Weights of a small GPT-style language model, trained from scratch on English Wikipedia.
Architecture: RMSNorm before each block, rotary positions, no biases in attention or MLP, embeddings untied during training, normalized queries and keys, some layers without attention, local attention windows, paired heads, gated attention, value embeddings, hashed n-gram embeddings, a smear gate, an embedding shortcut, capped logits.
Each number is 128 + 32 x the weight over its row's rms, rounded and kept within 0 to 255. Layers, rows and columns count from 0. Numbers have three digits each. The size before them is the row's rms in percent of the matrix's.

# up: layer 8 MLP up, 1024x256, rms 0.114, rows 944-1023, columns 64-127
# down: layer 8 MLP down (transposed), 1024x256, rms 0.103, rows 944-1023, columns 64-127
up944 091:139123153102139052129166105144128095239168125149099070160104163117128152057126146136144184151064137138104160131187152112102174197221054182140062200174162136119111141195099141156101076167108147
down944 094:078116080175105172184091108104119163108129144107158138115092178156129123117148099094119151149127121068052151132088143118161136156159131112061089123094175089151200107146136072134131124140115062
up945 101:094116164083107084123132105101125141136122140135082092104088158110141150129136108147100081120106099141152168126095139134118049144141133130160110085140125141173139133111078131175101058117075162
down945 104:135177150136089153062105146153092157080133080151123068106152130115171097138099093139183139108105111135058148119099168168081136112141198189185163188088069167076097210148138082161161150100055141
up946 090:146099040163117072129125134117109049135093164131108109148124140149139104161111144120145103138121125158158122171090102046140093155109141128127134113139160149062150154170096095119151157101074113
down946 087:096127112068116112120148131135137156149125114105126132113137137151112156156139128131110124141128124111095163128119120147151139163117150116109151110092113157131101129067112143050126092110000137
up947 102:087116105147118145091117085156155157139113117118148151096111152142145156175120129131137135135138098143135188153064111163143131142132063153103174124127135182178094191156100139189166087101119169
down947 100:101154062130140120173156112121123138143156123137119129110100122029131186075105119179151104117146114140151182091126110139120098070103139095107134093145100151124135122168084144140109179163057167
up948 104:060152100064071063123125127165157127163160084146073099155166113180105060147141126155200115141093102079172041141193122162154107155152082208078133101169098114146122101117119126168097022128125102
down948 107:122039167102139129155102057147158120127125114133115158107182178165129080071095131123105167129134139127141142105126129077149122135071165207119155169172142118093140148155114166104062142093105123
up949 102:114110179140101087126164131109152131190105097162160133156106139145197166132107114152209109092081154113115150105095101159132133133139095149161117217105130169164132128140133101077098095136103088
down949 109:146151096143173086154079165057174117138159123095069128161116132190158102147130116108103102095084161142113129078142120124072119138213140136135134165141178091130163123177094157112145095181106115
up950 088:107120131073064110136124154122107112172122119155084132173128197167079123120106125169182110114062147151153165160024193136110052158097140164105121186135146131137143155117175149125129100131127162
down950 088:161164085135164119089207166145139131115121091070163098141154150117138113165094136084057123126121172121148165110146098137115104124142084132118130109116145101110145143095103116153143095135047124
up951 105:083066093079057139112139148154097087225119128115170042143216136075171120165095160158142117107058136087142109130137141128096130163141060157144150156138064081175149169139117136132138109157114151
down951 104:142114192117126117190171133152165158158113117103092163092126101122137129184085129177129116154139098102122170187127060179092127180163116125111085158119104091110134088099173126104097083158113119
up952 113:095129114180115101158154168134089129154085158158129084174078120162147108140166191084106144116129113134075117150066175153108126149093058173121136097123131125128104146107126148196102095159115110
down952 109:131092099118153206169135168086154158111169134164159128077085117138127146152090174104132142130121125098106119108098094082095193142071097118113100191165110119059091056115081159136154154133149181
up953 116:149116143086082131131118080153123071203130072152103129176134132196131144087174129104145152118201132106182107072101109166111155095087156140136105140111142176158181124190170089124140098152115123
down953 117:100083100098166117106113131092130161110084139111158127105081106167135148114149109121142118083137128113118136142170095091119171127131114165134128134078131110157152133090190099122202119135101166
up954 117:096145093173097128168149134108119143089070177145162066110153103140156110113174168111131114132133132172192085148087110102158157150128078175197129118161155086140108160189079101127139063208113118
down954 098:186099151172077147101128124093131104146105173130141131124119115132111082131140116132101142105132201175118122165147145117125113157154154102121118129130166115146204195101108140092162124184147152
up955 118:145106224163141096140107139105128041192065160131082136117156094115185159153151154107121157112069147193142160093118087118139076234158091165082165154125130153121106137105075145151055146161128190
down955 114:137132163132101156183174094095141127131126161123136130132131107142163141108175127096135165132101133182090140146140092078103115123178130138010135103100093110062120093164117157150109146134048090
up956 097:131073146137141092150105138115121136123161141097061029127117191118121133120113193106161126145161183083115173103152143084118070175066151108173100105198133157120116110137131139131139137128112138
down956 095:134168160134100142175063097124164151112196112149097144110121129086104074108166045109114080157133091179079090193127136080154153115122150091084107088139079123090168139148102152100146177130196158
up957 088:097187128099118086137087108156057085101150122176085125148134144126068108056125113135119086117125177117122139087147120149064165109096100103154150154104067130145103189113161111162088154115097141
down957 094:156049143166093178110149143126215152123086175148100100173042124100122117125134077106114105126117166175162135125063122082139112169119166125097149150151168182133148103183135133098199116115138120
up958 110:154100181160167109131155096161118096110151115167125127102182109080152153103115060128113155130118105143097090130120147119118146062122119121111128144132116205174088108109115058129176048158070065
down958 114:180089131087135148135191090089151191160101159149062182128170121149074103113098132124101124128134052150123159121077146061112096124148126130113132204102145097148156163073131153139132091141094159
up959 092:164079172113100099163157115122136094132167151166138130154211129080163125098136064168128123136151179134168142129110087110144128153203108123179127096133134138119164182176137102144134129093108180
down959 096:098137087188143142132131095126147150096085142135113093129147171135168162150119148142122108099144124116146096104116159159160082081133143118089194155166148092030152079092116159150094165124077102
up960 103:072108126110114133166100089151080119132154116129123149173140089072120103124107106180085110087079168085143120121075222137100099125068098121187167178123139076147157163131161107108070129149139208
down960 104:098139116135073134083188201122144126180116146108152065140146185161111148141125129123121153137141133102155162138100086125153158181118122145138130110198102156098102185118127133145107118076089099
up961 111:122114138119112156131043135152087156162120172124124112142114146120147205103149150117103118131090142096191148153124130173132051155162126133149118187083185079135083197150084127150050132158112170
down961 112:114124128119136158127148133103128115184178108095124109126106132162114121087091148111105104082131139132139104156127096144099126081159132153127158204113190112177075148069098083167157121131118115
up962 100:097155123098091074080153141194092130169110162135155106148146090142126079185175149135115187127055110142147159136179105146181110115122151134177098086174139207129122122166046108135091072186093113
down962 103:081093133139130094074110196125103140098160175113132182124156158147137075146162084166084088090068140089104095187146113133161111123160164129087137148139097132131176175135123168073101100128106132
up963 092:112150083159178104178068097148143123143146168080164097091140092091163137090186144173153159102163095111127207105138148110080103150139117093068100126087119143124154118134091105099163101142124140
down963 101:132118071128089148198110168141164126181126077138085082142116106109117173127132147135125136078104114040126165132105127132128104168140097174150070104141153133139145147130125088077154092104124154
up964 099:098141152137097141121099151148177124164100161164121073127155173104088116131168096120142152106147117159138174171147119131149117154135058109099146114134103132130105104143112131151089085175089094
down964 093:137136153156173164134145154145101100027195137155133144138186133086085077118107110138109116087165177125088067077200116134083074121161156127128101125111097121139145123111136158166188163127127172
up965 100:162127178148118084094104081168154099167123110102189117128124130105141134087176170156067125172132111095162122152193153158102132116090113098100153154178079104134125183138114057119147079163135153
down965 102:130157070099130147129203103088154121237115091105183123140154127168177132135135096113101084097188162203078146125143116155094121105082120125127149136144143059112199121171143143095136125144160148
up966 086:125157143153097097131123101104120090168170166095141144095176156137108126124117111143196110083057131084120146104087064134152106182125075187200091129157149129133126131124108111108140126218131180
down966 088:150097107128126106102117116136097117128089159095091102116099135083149113129127140153152091059123165161145129187150157115134103107130060139150145172154155154113184131105163095138075164090255142
up967 092:104161159103169140139177156129140155118111132211156143099119101134097122121149180144137154127117097114081173098160145166119118166092144076157143149149053092131101131172125148120159158150088116
down967 098:142165124168173074127157122122162098164109137151131105132096137160185168139083174136090125109130207178136068104156146091096111181149120133125060162126146160204096122087119118158186100119133104
up968 116:151136151069093102159164151136103151120133118152084102121144166194133171096163139168194150154151154104156127132105087113081071154076127212112154112117139121122087086124102078066063111138110155
down968 114:197132143103199144123114167131067171131133098150184111080083171125162133164155136168104135125102101142142115147090216135111137105183171178078137137145146111126125101180118124069152122175097133
up969 086:165040177159117122107096162110144149143145142101164117129119085138124146171104176109111107148158139116138143132107136119139081156094029128080125135134120126087152121139165145130142108119105172
down969 089:080141100127123119168173129153146115230179147099040115162159112116095104186205125107148131130124131106092138129096128128059110123147154134127106194112107153088123167105198113090136198165126137
up970 099:116166119089074105104101077104128151149156160147130106095124138181105077126158196171094146137141138083143108076162120110098160084138104226144098106155085139130083138195079130123130131113135139
down970 097:126185110097111084154088108075151176114117177150147163107071165131108056141153097116088090142132152157139145070161158140095122111205127141106173127115071072069142113109118190180199131129194120
up971 090:099122098138086084083081156108093095161140158105116075143146117113166096160165156101120150015077166077140156132113109127206158184057128195178147119177134110075162137152130061166067128117133112
down971 090:150138161123126163164189131113113121102100104126127194140100096098098172113171085156134170137166123117104102102129126116115141039155116099138183080157150157094137133172146141165105130116087129
up972 097:200051104139159129131197094121098091126102118229115151103099129092121130158148113190202106169051149110153150138142127202096165095207083100181101085101132178153137134196133113093096125086123156
down972 099:114140175163132139188120106116194151114119097070133053188078144123080130070146156133081123068144138186108109107113124137134119181097134162151116127147142052086073157071122109167129155146139133
up973 096:083143154138142168154150154161086145136136163137121105127127114166107196127142099160151094122156123075118131180104114152157158156119144100139156134172128095128138122197150115131117086117044078
down973 099:118080129119097071062150182191125150102165142132106190147067169196146191084114097194149133104116159125149106119098147161070129116119117113116156113128086186143163125144107082105119052087137119
up974 102:114108111101121097158158175114089108155100132182060106146114122174187125155125156111142186075072159064164100085156138131128120125128131178160154123171134184155043184116134135204111106119066150
down974 097:141088110105087143117140114191088118182099124113155135085128090172166093116164127142190154120117107094151105151127137070125141117140142074126154079118112163096123106152146123103125097120119144
up975 105:120076142141064110081099129166092117120164191160107080131190122155135135112110117169191176081147184098170133144095197130156130142120129125107181165154091114096126129098131148132118145132117131
down975 108:145082103099152101121147166091146119135120110131142105130164148105184136163110162187144117142119104114131137135109128143150180173128115147033131076153150105111058034120105123076168150070081107
up976 096:100149124126119109132118177109118122166144085109118118102177117103130115134140110138126129089141111093153084079179113200106088129110052161136163117177085137138082222091144089168044109150130128
down976 096:107055088116110125128123155042176075143105162146162135121131106129098109207074112098117152101122111156218163132172143086163155075136091144118140048155177098175137095136122111168080128113121089
up977 086:116171160086107076147106097120121140085120136173107069157132104143110172120113134116133129130089114092106084081147119134171070093124143157174159084157080167118107142138156108120102153108087122
down977 094:081149126081072151122162136157111101144129182132139101112150173130125120146126171140157147129100146058091181088131155124128075131100079153138101133181114156150138077098138170133176140138190088
up978 086:127193151049160112124105139141137139100100139146140127137106141117165106069149121129198141182118139127134160135144146151099138175128059128139105130135075097158141104107086114149119119093105147
down978 090:156083158105110181158139080153106113118102124125081149133154122081094086149150099165090102123148118059153230150129091162090091106136122165049144165147109147126129154170178097108112150121124064
up979 109:080159101055156102144137133150115176190170043160144154107130081135078188059119182130136184162108146072123147128098175156103132159076090155130170142098122106160081128179150154160119119144115156
down979 109:119154102122136101104094121107135129117177156131154186206116144082098121117119128148132151144149152097076169223131152150143158181189155163121138146137171126110107119131123148131127170099136187
up980 096:098167147144129143163145126145135154107103134176134156087109092144168080144120153102226111192156133143124153132122133098146163127059065205169116129098123104078117096117074110142143094130122122
down980 098:148111075162137112133118166161066103155138145150155139123114140085165148158124103176205137104102164159137111086084120111157126113111139137147133165097191179156104134169106159038118105102155090
up981 107:135094172114149108129065135156112139132126167084162145136064129145095151090165154133074097098131127131131118096090157159099145094147117093131132176151167136131055130103107135112117119164132079
down981 103:174135146126097163122110093146119194119110119130146130092049128141094115109162145147146067071204118134091154095132153112169114082118104101137102141178103078174158146130129144129126134117110169
up982 109:106137125058128102108165106133145163159148087151081146101149128145081154123113129181165122144155165110100081165116179190139083171129076159138111162093157080125166137189152160188096094141127143
down982 104:115101116174101185114139129099134180089158067099119147144116168168087085095093116174023085083114150149138123093106127157165142111154115088087118085102182153128179129153096161043147115112116114
up983 095:091117095158091116147152128183109089122130095132147117143174127169132097125123155149146118133142148106109101161153127129150118162100145174098120156143109178170144170171114121124142116199112176
down983 096:101102111159144162148161168123096095128145151107119197129113159103051116116075103131166131127130069156090141141154111100160146160106168148106141125146151161101112198145109156193132135092189108
up984 100:103082149093110119157140127172102075098144047181115187123082117147104145104141081207193123119112118138140099109120121093182120162157094210154142137098056097169132157156111105193152156163128141
down984 103:125121059095166145181128134175118132057115115159117087121096129086113126143151090122171087172102136097094153089133104105106114169041228090147043115120097119151126116160148122106152093096119163
up985 091:147158104112087116080151096122102130125119134142089149117160143090140137135154136172152139064146109192153172138146113142100141167182122103162105128128171098092164180128120182186137183091113202
down985 089:085107096119137196095132123088107137142145120175102084126099110113109169098189069120143078082122106171079103060140115063179131133108122115108081174128150142183181129136060145132105182147108085
up986 095:108133150095132112121112171160111117202151148095120099121109197121141121046122127170115121044146155133124188132107147116089115144123120117127159093102143147101134097110136142120112126114147170
down986 094:137127096069083187125178149122127098132133136074093136127103160177142137130165158091149155122100127152138093150150098097102112097116095088169081118089099132141113154135184164132145099126128158
up987 104:055061128109150143056149137135151117181100116112109142176161132139096139129163161155101161140151185154125156174124153139108147132102111139182101166150157159155149160141118131123155101102084120
down987 105:061202130123128147092124155175099172127132133141115145131091129133129156114142092151162133161147109133088055148101055152145208170096163106125088096139111118144140126156121195125144072136089073
up988 089:112131070107133082085166109149150111160148134186128120093198154122107136136097126191116155102102144087161208109121144134104110127117059146178141169075133102107126138103134138103089086187131105
down988 094:185139101118135090097192153183080122130094131115052108038086107143104094150096174120038163116129099117170105118117150097094113090128133107162104143179086095216165140146143192121182132076104131
up989 116:105153129113117158118162063153133102115131110190144161130149048068140134104158119155130130128110096103100124112140128164119149140108101116206157100153121147131114136138103117157157128141110122
down989 111:149117116167159137121185131082139108120111147131182062073088145093107137135137059128082099122091107093072128090119206132130190164120151111134140155117169174116127125088069144125203146098105153
up990 098:140139149068093102036119196101160168133095161178143075084147094109159124100116127107121125095095090146074094116145098112140137207141071164126131115144057108064111114117082128133134101165110141
down990 097:177112209161105063156167127155142203110090130124123116146117081106104103099062103205120088155083113164130145101110068094076081151185114072085073147112085122118103085154091155170137097082171131
up991 087:099152098118138090108117100117106114138119148202121050111117079088090144109127178126196144108045135125142111106107170136166109098126063188147106164174104157162107150144134155076131133102093135
down991 093:101145111082149137190110121129110112154109175162158149121146145106088111106144207146094148158109116141142169114156156100113119143125121085154139129113153222148118125120156140107169126125088143
up992 088:104111125153114079161109099107128096117172113139092161189104080184135131084168125109087145120139119033135130154148139110138172199088122128112140142160122154105109113119115095149050163096137110
down992 089:166200088107139146108125130151125165152113107144164054130125096076095108118178082169192085082128137144151108118082148194086185144128060136133131090158123145143108137097093138060095106187151139
up993 089:101180170157107128119109188135122142143154084111178129178126121062109148121134099110179119126066156117149074150123121152135138126138126175125163105110105120128108146129100145116090134151114167
down993 090:126139118176142102118137190166193122069112157093145121150058116087122163075148096155096071140109100167131136117123090139138172190094109141104049075158136136113133085145132135127129163157083170
up994 087:177115160138050136117137114109109151117110128111134110144150092057084116176148108129109111148106165125175064142124105111108160110194073108160127097115142106132157163136141125141155160129115125
down994 090:109094141126153190149122127116123149149114150104138052145165144118137093137171139143112092111135121111140077112151078140159136120120154099226147155093151130105153092058105082115132116132106133
up995 082:156088192138061103156079060127114078103164172126125098150151186142111133147158098179088194084162153112125136159098095140113108143142136122167136151122143125067128092165123114109127167107123114
down995 082:164136142102151130146128102140111150180076132146109130125137068114177138111109155060120098136134103131140135130162134121116146136112090125143152134122083153132097125107145153105037054167250175
up996 098:131150141082138126119065086117156100113117101180077113123137120147141130101137157142076195133099125132097087092178157140049123138131138102160135160197141113117106133144173109200114119079097135
down996 104:125100196180167110133138154129127129220127138130128104148115093085118127122060115148162081128070129167128105172084150105186137113100093087122078138126191142148101112112106131091123090192183147
up997 043:091114183136092065125141121143135091171107148115139118113161130144145086099166122178183146115137199136169101118119145189099076140068082122142196159168080135134100132182134084168124108169054145
down997 034:137088201129132099139109061173042106103132149071166079127177149082068107176080127139130117136134105167123110113139098128147118151187075112140105117135080122063109146169164130150135146132105157
up998 091:082092119101098106134131129089139079146148110161146133079116141159118104163125172133124215033089141114137163101150148146154142125056103203169155106183169142154089165174151093128121140131112112
down998 094:125125149103128185120126140184160109088066110069126123073115143108184124109157159157104109148108149096055114134161121141149155103159170106103161135123134190108122127145132138120150164146206129
up999 100:138101128112076132123131112107114094125128049159112146099099151153076104167128163182132114125116105123129132110122104130186137158194125104156085131150117140147162122129114106098082166162105213
down999 098:083149123105138102091111155110090094100081124108132077147177115150142051170144134107152079115121118132181072071138144129156134152095190073124176134121149152089122143162091120076131151099078132
up1000 110:171135124098132107128102154143113128124109166164070143096130114111080122108126182160099138151103136105181119078106138163108107093141101135179216081170137161195044135193054085152126101110097126
down1000 106:139115097122115158149183129118109156157125152128144094123156132110149124085130068156111119143102114113178125105115124109079113123129178152154117154191146205062106155173130101135153165146113102
up1001 109:122097102131126096113148157161120101140169141097118082144118130131127136127152116157165164117118174123177110079067177086136118121133129102142111182147084093203106180138171141161142112164129083
down1001 101:119108158214117161109059139085086131131168102096091158136101163163144141120167051076125052079108168092093102136191153120131122171200152142118142131142101138077102137155122074105146168086109104
up1002 107:124147063100146091141154161078058122145056112171147111188191045122188115200141136164203152125113145114151115109115107153128163153211136087106179139083117127085072167149156120142084103095108106
down1002 100:151107164136141176114171089159164141145212138095116114056092200155076112068155154096085103175145104108082098126126105097111124106051102193138085076181112116168163091097067111088147128165115154
up1003 107:130134121082080104146162174176138117119095129164098098108113140101107128137162176158138176111133124141151098084096125118136097131091143111102130115139107140133056104167152139109142113099124165
down1003 100:120166136156087168105153116187079141168188092112084142183159124103128096064160156136115090080100135085141092151116157149143093131144165201107127118162137110156062156135142113166129095069129129
up1004 088:126104206144092163085136122128142160075109161083151072070083069094156155110137168133075118175094143122113102095132141072125133147060147107167127110143130143135097108161135098104137181131078159
down1004 095:051153117099096079141131101128169087156132105162142135191133137194113160166083090095136107085134110143122149131135105185109165141137095158118161127093122164130148133180152198145066092110217138
up1005 098:111170116137181112088143124119111145190133100092149113074166128142163090155117134137134196101117158183116159086119124131084108145151145184125098136139097111129123084129106092127107066092134138
down1005 102:176108106130169171092124092148200178147083102069176138086126156158087095119162127119107164202113081114155088184109119144127106074096132106124167153119110127065167121166100127069196158105129173
up1006 109:110079076125087146124132092118087121168169099130116093116196191158169142076095112171133146129149206160116104128139126124149103076113163102134096110173106096201131184172107104147073123103049119
down1006 111:167172134139137074118143092126088088091144092167127143100128111117172087128096052188166119148131183161098033146106130121138086136155173124127117085151158148175128092204115104087121173135060121
up1007 093:094154146139138081139186071116129074122114114113117142137147133107118110145118090145175093083110135107120077099103145204070111122090071145167140185104134143151148129187157092100128098088118136
down1007 098:130126135074175107126141145087122136122146125114165122072064157143152119102179170077126132154146057165146138193124086107142135107119153152107127115101115114064101139161110101136157138086173121
up1008 116:130141161113160115142161114152125111165112157145059089094149184100096087128130171191115133146070106108163067077117129182087072124124103166180169143152138159131093104161066111081120133099117126
down1008 114:186129080169143116110170224125130085082058058146150069107130133141118132085125174136084076036101177095163127137124107130172161134158109136138140129104168144130105151122117161162168113094084164
up1009 080:099127155090134124153133077146131146132138120101123128153105131147134172066156172109131165121106138125173167122165142146125079184134114117138184103165169092191109186142084108100129132155076139
down1009 072:145151137138083119147071150164096114168163064126081134116108141148093180102113097173189112194152135133129140098098187080180098125116153105119120166172137173177149129181096120032091123104136188
up1010 080:093190186099150182106132161102132084131130163118171085152147186152117151080120128104131121130149187161069135149055171104115147121111100149141084092126107110088145159156134133130068148151111191
down1010 082:139044159127083155162158102112141091178149110115119103172123084122113144133095138162192145127127083102106135123120126159058130174148120182141138111135159171143105108126132100118098117135237093
up1011 106:136104112076120158086154173136131140132138132143115116113115103139135156105197180192139163103133124098098143074102115144051175103142125115172157096098153192122110159087066140113159144108126109
down1011 102:165112117106099209133109093114092101137162112072100154141154073128100135171130147099179108180149165092081126172131121183131125115156213115135158101113111102100161085200131121095144154096039170
up1012 104:139114185123098123126144129129089130142141140174139155132227118105106072058200126153108138156042125144152138158142158104134146132114110118074115130077130154118121109140133031149105141153076101
down1012 108:141124145138103143129155128132067173155137102113186233114127163158175127116156051147153125168056140127136139130106131073128141158136133130094140113095144126117096130138147088119140106144072089
up1013 102:150156150088187139090137104161132065118103149148090173100156136202107158113131170130131169070157083089145095148112173117194158134136135148159140182128142132173144110146098113151097085088091097
down1013 099:135151135095058117107153180113164175132143067154148079058158135135122167119097078165124105204081121131136130100147104157093131074129096094143123112130110090159102152129166128167120099176120131
up1014 088:141092142122140112149183142111120139107107164128137116094118107094113095085134155167098144163131149156100102160112139159107192111207107118182048132108142120089135112141083134140148063117129142
down1014 091:085090177168104146136138154138120120154108235138121106091156185168113148159141199116118082108090118100096087193105117209127121133157154111181139117115112133098141086099074134129133093099072095
up1015 091:174074178132120102174172058132139114142064178139143162158117138115105134112127117172148139065101164105143165179208125133094113106149066136100096131117159197151087139109117091111069130092126109
down1015 095:110145118131195093100076146112148151129088177099144096092088139147093155158105107135187071132150134110138171126068129160059097131162167094165180191120107164105119112125148133126172071129142137
up1016 122:107193212091048065083163147169130135138137155091078087103120152063106153117116114176113157162100173120176162108159155128163073100119113167144147123120139147160122177129137134119127073198111106
down1016 117:123160135128099186156148072132170197155130094088114140087118175078179083172098097124127086156128120117062125156225087107098142107148082101072098094099099130150117145121157138125154138128062045
up1017 101:135134088085178094144104073120119102120117144148100164134131075112175147135145206193129153086149182117163137110128130117109100165123150102186096149098152141141115166135134143147118081137121096
down1017 094:105134116107125176091120169122142137160127120088140126142145186126168084071218122104057139078085160129193140144077142094136128141101120126102091128128169071089140104087082174106080113184137132
up1018 103:188116152151092109185145067120092155218131119180123146137154144064157106051130152118139123087086160162159090155094117180112141120090109135155150151132130140129088108212115095103116117110128101
down1018 103:178137127150133158141109115085138158191137044074145091145115056074119058086076138161079084138105123167069084158110178112070163119148135135121139169127128150138155152109130087082123114145096198
up1019 087:090177100103077136121064144140117144106174145156134142088079102150106122126153099115132177180153105148183118065125111155108115152126143123166136109100075149102156122159093086148129100147111159
down1019 092:082124135201114070116149110127149031070104127190141168106203112158183109176084141151131183181196114143139114076143141158068162118122191075143132128134090158154172128126133134106150111185110179
up1020 113:126103165092169129151096162130135115209081088120085101079123085101133161119139151127149158090157069146156109153111142157163097227120147189157190152114111130186042146149109112104138158090110142
down1020 108:159094126127184167165109097151129166119130123131146139116168091087133122107126127051095177134112091182117113180127155177145124117148105107165190120149087149139138120195162122107131202125088116
up1021 120:211136126149135168138173097159109145173156102193125155140165084113125102142140119155124150138085147109160077126140135136154113150161082182148175137164085130153124178115115059142106145104132202
down1021 114:109096124096215128100159094137127101108162146148153124139139116119138156101116181154113191113126111158180095089131152067122175156153140139126079083137121096137137099114117183162088069126116171
up1022 093:162087135107132166127152124172176150142118142081155137091100097094137157083141199158121122116158119146126127197116122096163141153121089109099101103111125154168137162140151098115062156082090185
down1022 098:050145080110137113098117166143112118193171139166128150174167132095173152126140185141141097131139144101151111148114168130050088133134130141115139145202163107133118115112100130161117137097111114
up1023 102:125086132152131118064149143139148092105133140167147091168116141157152065166174158151211097098114116138142099114157120138131142156161142103129158134123165138129116173143157121135119165203103122
down1023 099:093164117134146099125098119162081105099156131123117141126130154157159141104170120145127125143139123098181134151160088138149083139151104135090198099131197115089091097133143170153156162137090166